{
  "num_hidden_layers": 8,
  "hidden_size": 128,
  "num_attention_heads": 8,
  "num_key_value_heads": 1,
  "head_dim": 32,
  "intermediate_size": 1024,
  "vocab_size": 2892,
  "hidden_act": "tanh_gelu",
  "norm": "rmsnorm",
  "norm_place": "pre",
  "norm_eps": 1e-05,
  "positions": "rope",
  "rope_theta": 10000.0,
  "rope_fraction": 0.5,
  "qk_norm": false,
  "attn_scale": 0.177,
  "bias": "none",
  "tie_word_embeddings": false,
  "parallel_block": false,
  "init": "trunc",
  "init_std_qkv": 0.0743,
  "init_std_o": 0.0,
  "init_std_up": 0.0743,
  "init_std_down": 0.0,
  "optimizer": "soap_variant",
  "learning_rate": 0.00711,
  "beta1": 0.95,
  "beta2": 0.99,
  "weight_decay": 0.083,
  "lr_head": 0.00855,
  "max_grad_norm": 1.0,
  "warmup_steps": 200,
  "schedule": "wsd",
  "decay_fraction": 0.846,
  "decay_shape": "linear",
  "final_lr_fraction": 0.0,
  "batch_tokens": 32768,
  "max_seq_len": 256,
  "doc_mask": true,
  "train_tokens": 156000000,
  "max_steps": 4761,
  "dataset": "wikipedia_en"
}
Each number is 128 + 32 x the weight over the matrix's rms, rounded and kept within 0 to 255. Layers, rows and columns count from 0. Numbers have three digits each.

# layer 3 MLP down, 128x1024, rms 0.216, rows 0-127, columns 448-511
149143116154099123105116194135133137166058143126152129133121120089133091119105136092129195137120120186124130108108152088122165097069126141149094086111113080115177111091111086132170105134124121
133187111077205134092120084090179223145081142146093183105098145171107105138193133152172135111186105083125149183065091194119142165086105093137095166149195106134138130133182088101115179152155141
112148128104067119131139115128125197119101137079095100092179115092106129095145147155177078143175160075148067098107111106125124064066153138123056164094171141100130128107161128149113167169105094
121064114108195139106155139138146130088127104154138130104134144158158091133095086136093225124144156139070081174129158087145036111097133149179116162136157092106078130178126064147105061193128103
055082119098111168165204115153152202143098152164178145161135067144104163105148152106078134136147113112139082101110087153139102148116158102127064187197156145134129141149089123117169173180139125
102065116134030162165112151093171223166147113089144151126102207155147157117179147141113150123175183087141093179096126097126067173109080134142180125136209130143182127142105117109159103124144073
182148125123104151159114173155091091107126169147112174151104159131167131090152123107140097124139118126157143097102154112164132132141172157113078108135134157184126167124129095146182124110084174
113108113098132124105111038078131129136143137126080126099078166138084148116116133178092112116076174099117112139131113097090153165126132136126139157177116173137131146161133153117094150082155134
175108141151109141151171173120112121109192113163166101138165137102148108118108196166106077177140132110118128125096153136128150112143117170110094158160123111147104129077102140123124140103111177
086129127142167120171144165164137105135126165159124106159079136133136146102115159091131121175124130120170131122152119116120180130103124075188119097105073086126146140135127155142081143158159134
146142154147077051085087133113132112065145154126118156189081123117159145101030144093178132106099164183151115171166159117096162133142089166136136144183137168200097154146095114169146120050143169
121155152204160083091125119141161157170136151126104148107102106092143097058130132163061125136143069117130119113101120052110046090154196189024120112126109106105167160097126138142154175111138110
082120135130129153129131103139113103125106121132158132119154134155100181090043116107138129068168150142147127121104138106134127161108053136155122144191153158168105129110144119104141107067097114
181142205148138164093094115132097125126165169082122131055113111131136098135164148150156093161121095156135094143089091168132154096113133214108147177192129127113156179164110152136149116144099164
168136172147102117154220126120114145175090108185094155099155092118150130172150120139159132157133126101122103087119125117095090076124130188179137090098126092136137100089135195174140155113100138
123117167106124142119119130163106128099098124171093166121159146125085114100088128137213135109104070164159149136136168162154177167150125136097129139121096175117095127165135127128137163101118114
135151110086118134075115112127108109137130149114071173147122081142167126131130120129112156075111097093155111131106134115138042101139115160118124098133092193171136128140137136149100114097100100
159102080099194098108127100105140118121127182107125142106083115122148161055092109110119155074105115125169082098117157115106120131129085131150125000138113148202129111096093129142159172073180123
081144134118081098159088199134114112091178144122154135159121142111107086131067155101113122113108138128134106164158122064122115120113105183087098125138159124171148179143153132170112060125119090
152124106089128125102080137108069157137107116108147118187148116185126131086143139132158082124128087120137193141134130122077122132181118126183173149100087132116149152163170183120112124177137188
101092146182107125111095176095126125151157115115110100134108146117143104162159109175196163101154168101100184116160131156151179152098063132152119157129177124163119132120115123151147112184147064
138094123095084145149087141177091171164110141130079151121092114142134115141097124097107131121104108136094114101127156123158124150173123133090165164132129144109140113097162171160094122120184073
175155082068111116123053084130144101142119020138146116123141151083100143149131142122131129091094117177134141097116126179120143125090120095101077077074171126130159127061125129151173160134126121
115114120152121145147150164092147145195140155132081172096176061102160086108136157104129116118159139121163103130144158112180129097136121163160130195147151144138141165126207179138131196135100084
129109118144127103137117102139169097154134102111114063122085142098129135179112149132156130118094106167121147143147123149137142097121085152130139084132158105143091133074150119151150196125119174
127154079132122114120160126126124183123137163192136112187108082186100159108178122127141123153159131154140147133116125130050194112139066152119168121141131159113127106083146126123130191154066105
089145125178091143125154127135146119074168112140150098154129115106173159201111151141111114139169122138146090166128129124134177080174076086033215136116155144117083142149127162127100181106147133
145048225141105114171161180153102119076091093123162148122123109070132099180207179139154146072153113111156121149110128113161084193110161105161099116120126131065178073114120165100079086191101129
062158137081090118109123143110189135138121099152125177111120049128151138145080108109166186160156152142128134131152173141077138118152161130171111104089131130123146159170144107141074113123133126
143177065171125124204157102106140118125102156141097060106186116098114146196120149132122108099198097091123114192166137135153144097193079102150100085127173110156134173090090134086134119135174132
141144140107163061167123136145148157156165173169104105153135100151081120063147149112132141159155134163080100161148138158115112111146176111061105070164089144179101134099189146133179122138112133
197139044190137103112107178077117160077101127167109156158138085127136111086117102173126134118181131176115119116149072105141159145124138149167106152111121115105101103153066114103094135168148113
127115125160177149116133063143069161107102093126112140113105145131135080195115177141123095040121110083130137115137162212157143097128131116188162128176095116139125125101119158139131136102209097
102182088131109080096097120105076077114134149156136081094133145104145137111134102131143160124054163128133141114176102131136204117141139125072120109185165109108125086099140119098119177117151137
109125120172142121131113172156143131092093084099154126113111109204154114177154097160084093130086127176110121107115081135121145107128083105134161115061130139083157060196110132153095188170150077
129098173157145136080155131097135181190124090111127189126107079153143141200140127108131148077103119081114104127114092116116182140117093163206122123085147161094189126133104165120077153126117132
099191191139118121121138103076128079016120142104095146163125100119159184141145114135128132112102082108147111117147106162153154140118082144079126100095119089149165101132153085163101184116099110
109105134136141042112092141082118159126080113147078087199149066104160162154104168096129090148143135121130121196170046134129160186145118157122143080111142118203160092093073076129160139105069190
087090126122104106100127135191090146105118084131186086107057125120111099111134097122141140124160136143166099109129134093100106087073095106151149115113117078111114140083129121140164111181073106
129186125151072146143078105098166209135136141112088146107161200108105164104129112133152156151070104068130097078121081174114149052157129122133129207107157120102117072169176155132085196141104104
143104139135147116151145088108095120134153123170113132143136159157100187130091134117162132095120159144165126110152124157117109069082146140130088106218115180127165127126070119096096176114146120
155112132112111121223132141137148084141162141105164141205132145133105171106123140126167171093169157138127142167098113104138141202169129160125104100128184130106146178158116105133123154094113121
060143117126144078126129133106121140107126178115127125129034105193096092169147142164078148157129143132147190097116113182125197156121154133081127134090121149112123119128176153116121141110095110
105075158169146094096073146207162129135113111100147123155125121122135135158137108089089110166127146140155167149098141112144114138173110131144102181204137168124097120133102206135194129111153117
140107101179052155169165149148110119150153155114102055136125049151184203122076142139176136197188152083139174146126137151083160154117108097148117098094136117118103115151153125069149109095119155
088189144136195129140150097131162149128118171100127122190123053130160077133055160061055070177118126151154145147080154067137136110135179103113099182167094077142107146106141052147148071079104145
152123098126169130143156121159149109164129060119134137150124106086138166070119159160104136139165163153114108094104145151153138140150163133114138146120114185111129121100126098115140168099143155
109122143124137128137155105126107112088119094165110117085187058166154112099144127176132107093089152124139098151148103125129102127120126120058109146152184096174164127152098084173144178092086163
137062153085062113130126139133185126124133143146130158097110084174095116097103106123133078111131110170132133165103148076116112170141136148144104155172117212159128165124115088147093087123155116
089104088105141142156121142124178108126118089140137167162152131120119087130155144107157137113084133099125130167137134117156123121206132147120123176084111105115144155138098096131116095139092105
147052089096138096142129165153156161129152097129108120142112116122188148112138147112111170094107150126110152135128161121114125146169066164128017149166151097084220158157132097129184117116070138
142153128094166176172129150118188134102166111153169133094120100131134139149122111109163076032107145144129112112114106084134183134131105132165204066097157175143104105089128078111141089132123138
071179074162122060108127076095095137083097042122130110109112114109155077145177117106142118131100152163105147067084094098087103110137132149124128157143135185102142137129179131143096122128159125
135161149139098135181196154166120115133122137120161110074132113211130131185098133086112074103105136143163105124137088125138148114128124160115149155182068157101117176176090158148153096122115104
110111156094139121120160128158155139154076134122109115094108157135118155107158163083076149123141170143144114139096106141124098126156140132086146147100096123143087119137145142089105090193057156
105117072093173147083062118127097160154132146092151136155054117136114114134091087179144125133172105128108130098085085211128154117121085157167173128060092217143137173113141092165133093124111134
116111074189164139074092120180132106163147090110140117124080087117141162147079090065133120159147037158124087129146114089115141107125083141135129113110106122132135114121094123124126099113105121
123159151130040115132147131157160111135090132100163128098130076117127160143166174118158076094108065105115111105157073183150132129130127185126158117068101140125122120108083174090184164109059115
104112136134085074132123113090148132107101097117144130134192055143120083130138091099151134157150110140172134090101085137059094092145118164097113121126133160080161061143068109082126146086148048
128140125134102094122172156133105133159106123116099172158113098168096087143132125163150158125112068164150179100177119144122088136054165153115158100105149027141154128195137125133120150152168138
153113133176192104104144108087166175116162158164122125097103153124081118121095136151174151171124201130103132144172093101071144152098110113155096140102148148182202116100166124114103162123064135
131142156140167126131153176074093083113111086116132065118160142135130137153118143164109121081107164168140102125141120096133074088139055145110119107089125129072119152200101125158148158118114152
180146119066152105166079132165069124086137088149176187115121122147115136090140165098083141162078131139140095118120154108220115143156175127159092123088093151135119111137151174130106144144158142
128076097113169065058114142147088136143129176131181085131131176159148134107087103103138170149119125116087071105182095145096165099048112117099107139095130127144098105092080111107174146101118136
098160129112145204104107159137114123109128093131152084132108163156139154111128123186196158060140163078135107150116114075128158134088118168139026116143127147156167141117094142165147153183089143
069148119132120119151106102129105146173112116108187116109123137160074115094136126101134112132132170165103105110114117150136155080093117131103117211064098128140115118140147145135129106184154148
199072153174156112100132104120135131140150099116146167132109134162133084132138117126172185127108169094187129124139095123059114099116093121126115158083140146132162150111106149121090140156196163
160114122086140077131091060125184072104121123199132138189138088154124060118137167078147187167117121198112130117129110115135167139208152126133147142135071152163182099126078146083146128058121117
136189145096161116175147147151135078180139170127121184126147137099145146113156117073152152143128097160142152108125139144149125095121102150128153181136086104079117200118096138132154083163099033
109120153119179128071070121128112116142140098134089132115131149143147063109036098088131187110119097116161108127155097131121104088112149146101146080173142096076188148086116159089109107125135169
141158153148133135161123149154141033147126105096161093130115099141170086147122172124110135118127135123165133186143154099187140159187170145135157063052222104150161125118133134131091125105162145
151155127102126094128138106177159106141129127137156185154151097144189074157174176089087130149100127140117172157148079135155142175104094143135119105072200133134092075180157138151112103127070096
115136155111128074110071085085095165145129106134140136130091155089152108175145114087127113135090126144107097091134094067103120060129132126099170167106154130114147120105165139128113124154108148
158079088116108196105132121135116128133106121173175147138145091099133115087151100188109110112099144139182106090152104060145164147124125116168123083151098132137088127086168120109101068135134091
068126176103153133124110102170159075137118171141109177125094102113104085153172123098131085102169104111094139131123125099121131120058126120098191155206175103075131142158154069109207142198139131
151115135156114141148203137113139102155129093140112100101145146133141130089121154126132123177108170050167132129134168127094068147129130155163099152104072102120124172138090117131082211205194103
097098102136096167149174168141186167048146177115126063073155090164057209057130147132144054088196092173154141179129167147157109155158190128090120104181138137143138092159166144155119181122139145
148149118092094195143112080141187117134125117053051106119106127156128039081182137138123138154103043135103093075170209194128152170112102086166103163088189144138155184122122071140152136203156107
072110161139185085094133141153171164083167111117165127116070110119097113086139160119129121087121096088151078154139204194072124133113081161121111159093126104139143097120052156133107122157155106
124134113087144152172129126095151143187132180136108167107039143110114119142062093088059083175105113117095124146109061138141109158088122203095086154134094168138100096138061163140098150098087163
142136187085087191161089173150119154180127106134160119089170162142129165150103098187110162110114207136109148134108127116177082102129110175148171137156125131126126089111136134143065143099108145
156113154121137101112114093098128064097159137120108162077121122123116097127170146175129159094166081155104143106170132129134118152140126085118128106173073113072100129130075186119074089070192116
107129136165116124148107124087142170108109108129133138124088095106104165127143118126160154104111162072099099114072089112136091126133085168097108147141118099102117109178185065108110128143074128
159121130026112150090101168125179109160101137122144135096095120128166154172119142147087140111110085158131158180092175179175062157189060117155115127150140093133105172179081089095074141153152125
142100110092106151113121154085128122145107116115090088179142063145155104099172110159144130158120082138111130104150127071205098130153143143103165160153084191072130154135147158093086174083160136
162144191141108163186146171183037170135127148145163125179115045133129139130095223160125109109114095188110172136133172147130099140137170159092097133147186137135204118110117067077150166112108148
078146121123069180082103179133154135077115165122093045071088125121123069141117103071133134121134105087129195137091112079118167066053138163153159190181086105082153055146120047137155164125122067
150132117142212141179160140149117155128133118104138101166120157136122096118179185130099117133086130139147131144092168134151083175146138170071160131156131088110072092093184094134107159135146172
082121134074092163125150109147079109164125132115130132112145086167127158104108133091165168114155136119173165129156150096131160177098075094100191154132143138127093159190214095118113071087053096
126152109125069137195149156160166103080078121134129139097084145107090150135121123164148122165067140146178120131118103163139112129128124175107172125117180083160151180157153123126121124103157115
131090100159187134150085129100122087105127109153183119114094173104139066084114118162110172115077095086184122162127104085190122167158119117155133141137179106111094125120164132113097088047127136
086133093157146133124115125164135067125104103139103092168144153115160110177095118126152134151123155160145081149093140138104142158128093149048091152162077113182167121144095112118134127163111135
182086131173174119127092150096122128091105111108135094131177079148136129103153149100076143138154156156081156145131077153177077137137175193101158119159135136106123136105127182098102180044102131
135066154143109104120140143075129148147147135129175114143191079154163105091133148094161137162144140119131103137132180187073088166148154130133070108067089105150095054150113081188129118114105069
129123100119121103150150146155115048160093098148114141061085104117152132150172159104163087098103118107195108149154148158090093168141177098155171168119119130124135102161144143120179125172154101
140206075049158148160123069123148151100169107144145071111103099125145132076118211159047093137113121154088082059165160172121095126144123133120107089119132147187102092147138193113086215136109132
136090139102098133116134182082064126123095107081106134108120179143125086158136122129132048121083141083098120129111125073144157118116076091133173151162095139116157077131148127102125137119098150
163093138170185186149137121154074179133113114141158114094158157068130120166144158139069133121184140134158154117065128133139142163144130148157062105142154084138167140150178068154111073115132119
162164108151157075180155122095134080187132151114126114129062095142135142093148101125055102081180172108145101097126091139128043156135082090115093093147137136157174117089103096169108086126125119
085121137108095112144129112134140118116143132108125064096153141149132146096128139053097151133096082125082125119145106122103173142183134070149151070093152115078127113095151149150178132144140118
168164125161152185096159148099133078157125156102121195139103140117142101147109130116062100138081117122108123149104113153114147111103116166133102124099143128115152109132141161074103132106104156
156133148139128133137127109121201119163129115007145123177098135092155084100173105143130153135176108188147137137154083081154139130118114120107111136186072157059093106198155127130139124132138105
121087125025060186087057041152149170158090153098106187139132135133099080122150110220059097112166119130126124061122130160152131115157122142159156134154160126087165113123158096142148043122130162
134081118118150153122141149112167130136154149103142143146126129154087125098108077093116122106119143113137116145105137109080142150130147161080145121182121090093093080193138094117152107098113105
121214179214168121102105135178157115153123119113114111120170118175168146121087103116112067132103154095140124160167141147136132143134194139156129161121090178147141125147001172145101133095148139
130090172104121154102150135101156125152143221086120121129096174098085186132112168127109122130118124116115124099108080146149108144149114130125157193091146164118104111156141126162120078161094160
122124147098134096135116162129200128086113107115147087102174133140128146152165154137099091161112088109100088143122069128120102077144148115113159127165124180142109117101106068156075142090145087
168091110182151019145153116123166076144156136110130108132080143093137145104167094136108113146095160105122128123127059114113137155070076174145154121103146129194153109255141151093151058099168130
113114143107117158095171117105092099158137141075155170129127086104117108168114138108116082087174132172131110144146143118118096117128115156151130142088143079160188156078126147104199138152087108
110040171148113104148134126166111156123067165156167099090144096173076113100070138170138021125083116093118129113141166093131159135163128151107090118148118184151145149137127029122079170117087099
137110102126088091115110187123071177171151163115085114092166154156116127114122118138090118063122086089143103120118058141129166138066098143137110177151138128163087187121113137149082093146146121
123124181100155133214078132156151089114145097093175139168137063128118161173129152117075146134126095147188157192152120129145142127117152086115181164101101094071135133098120121164157102131096097
131170102088203110124140082114103086192060156159095138168183091189178097180103190152128101132166150157069122136131120113170124160140139103172074138138117115167140154123132171168170093163119135
113131114171101166122114147082125141132172142168124111197111088141113102147192141092136132101123090138137147215116109154137083106163126130086109151165123135154120152159155113118118108170136119
098097138159119167072086140164130101141135166135085154111135153153152168136136132121044145078147185148125156149089120099167155097150117116144136135114200158128151123092103167126116139103090134
148064210144194160127190162137118110107117106057148158136124124115168040102159100082102161171147150113148122113140086155133094130128104104191154146068111134158132143173106123113162106139103132
161179118138143142154090129151087108105101133121127160128139103119120085158129131081110166104148123089124167171152127172147067165152163092137128165150155078154153144110157105145134155117164122
160229153131155125060081141157114115136166163129100172158164132116139090140124125096094089117120129155157133137152103131118133099122124083097115097086098065127077149143104165149139058110147099
113099166164135087085147089156185189127142108167117147144127089125144110094140090113116135201108152131111126125108054086118143141203136160102110151172097143178151084089152091134114138152101123
131118199057133132175131119171133166122126164150114139143082151106133123219154093167115125115119093076107137160180073167121127081107099116083118110224131100090107116105104107133108082152110122
108181111095141110043112071179200119098174168077171104081142143087128132101166107110108036081134185134111155124093131129148113149125082139134151172183078159164109060111140109126124161128145195
096115149127091161108096122120102140155104125134129108110104127110114120143124128086139065118131130075141112144125204102152124143105118167121146100165119145159208093104128125156133107102122109
115107136145138114134124160120183111119090180088191076108122093083135133156080107111106174146133094169113135175107157130127097112097153096112147093102144114093092154146121131138133128148175163
132124093121160155151100089106142097069098129140139118171147058154103150119106202124185152110136140130153123158160117114056139163129139124207147141099123181132069068131157138123155128137111143
123150129174158212132094150094139159121122121056153118103016114096133091116156175117075137148179154088131063171076174169137171184108093126112123155156112167083137103115174123098146151102154153
101142143108076144141120118111109119157129098092135127121137133162165104135114157092138071180089113161138129081159144115133115149122106106193174107128090126177126091063132188151125089096139129
172188091121091154142185119134110167115120143081098145139163169122154081151131115130144124152108149091134140163134111174152153103121087154109154128153102105151092125131198151133162134125074123
175118223098159122064123148103107072141151057122108146165099147165154119141142156123155137043091087167055124146136110109131146164163123141194142040104173099166099125133167139116116083144042147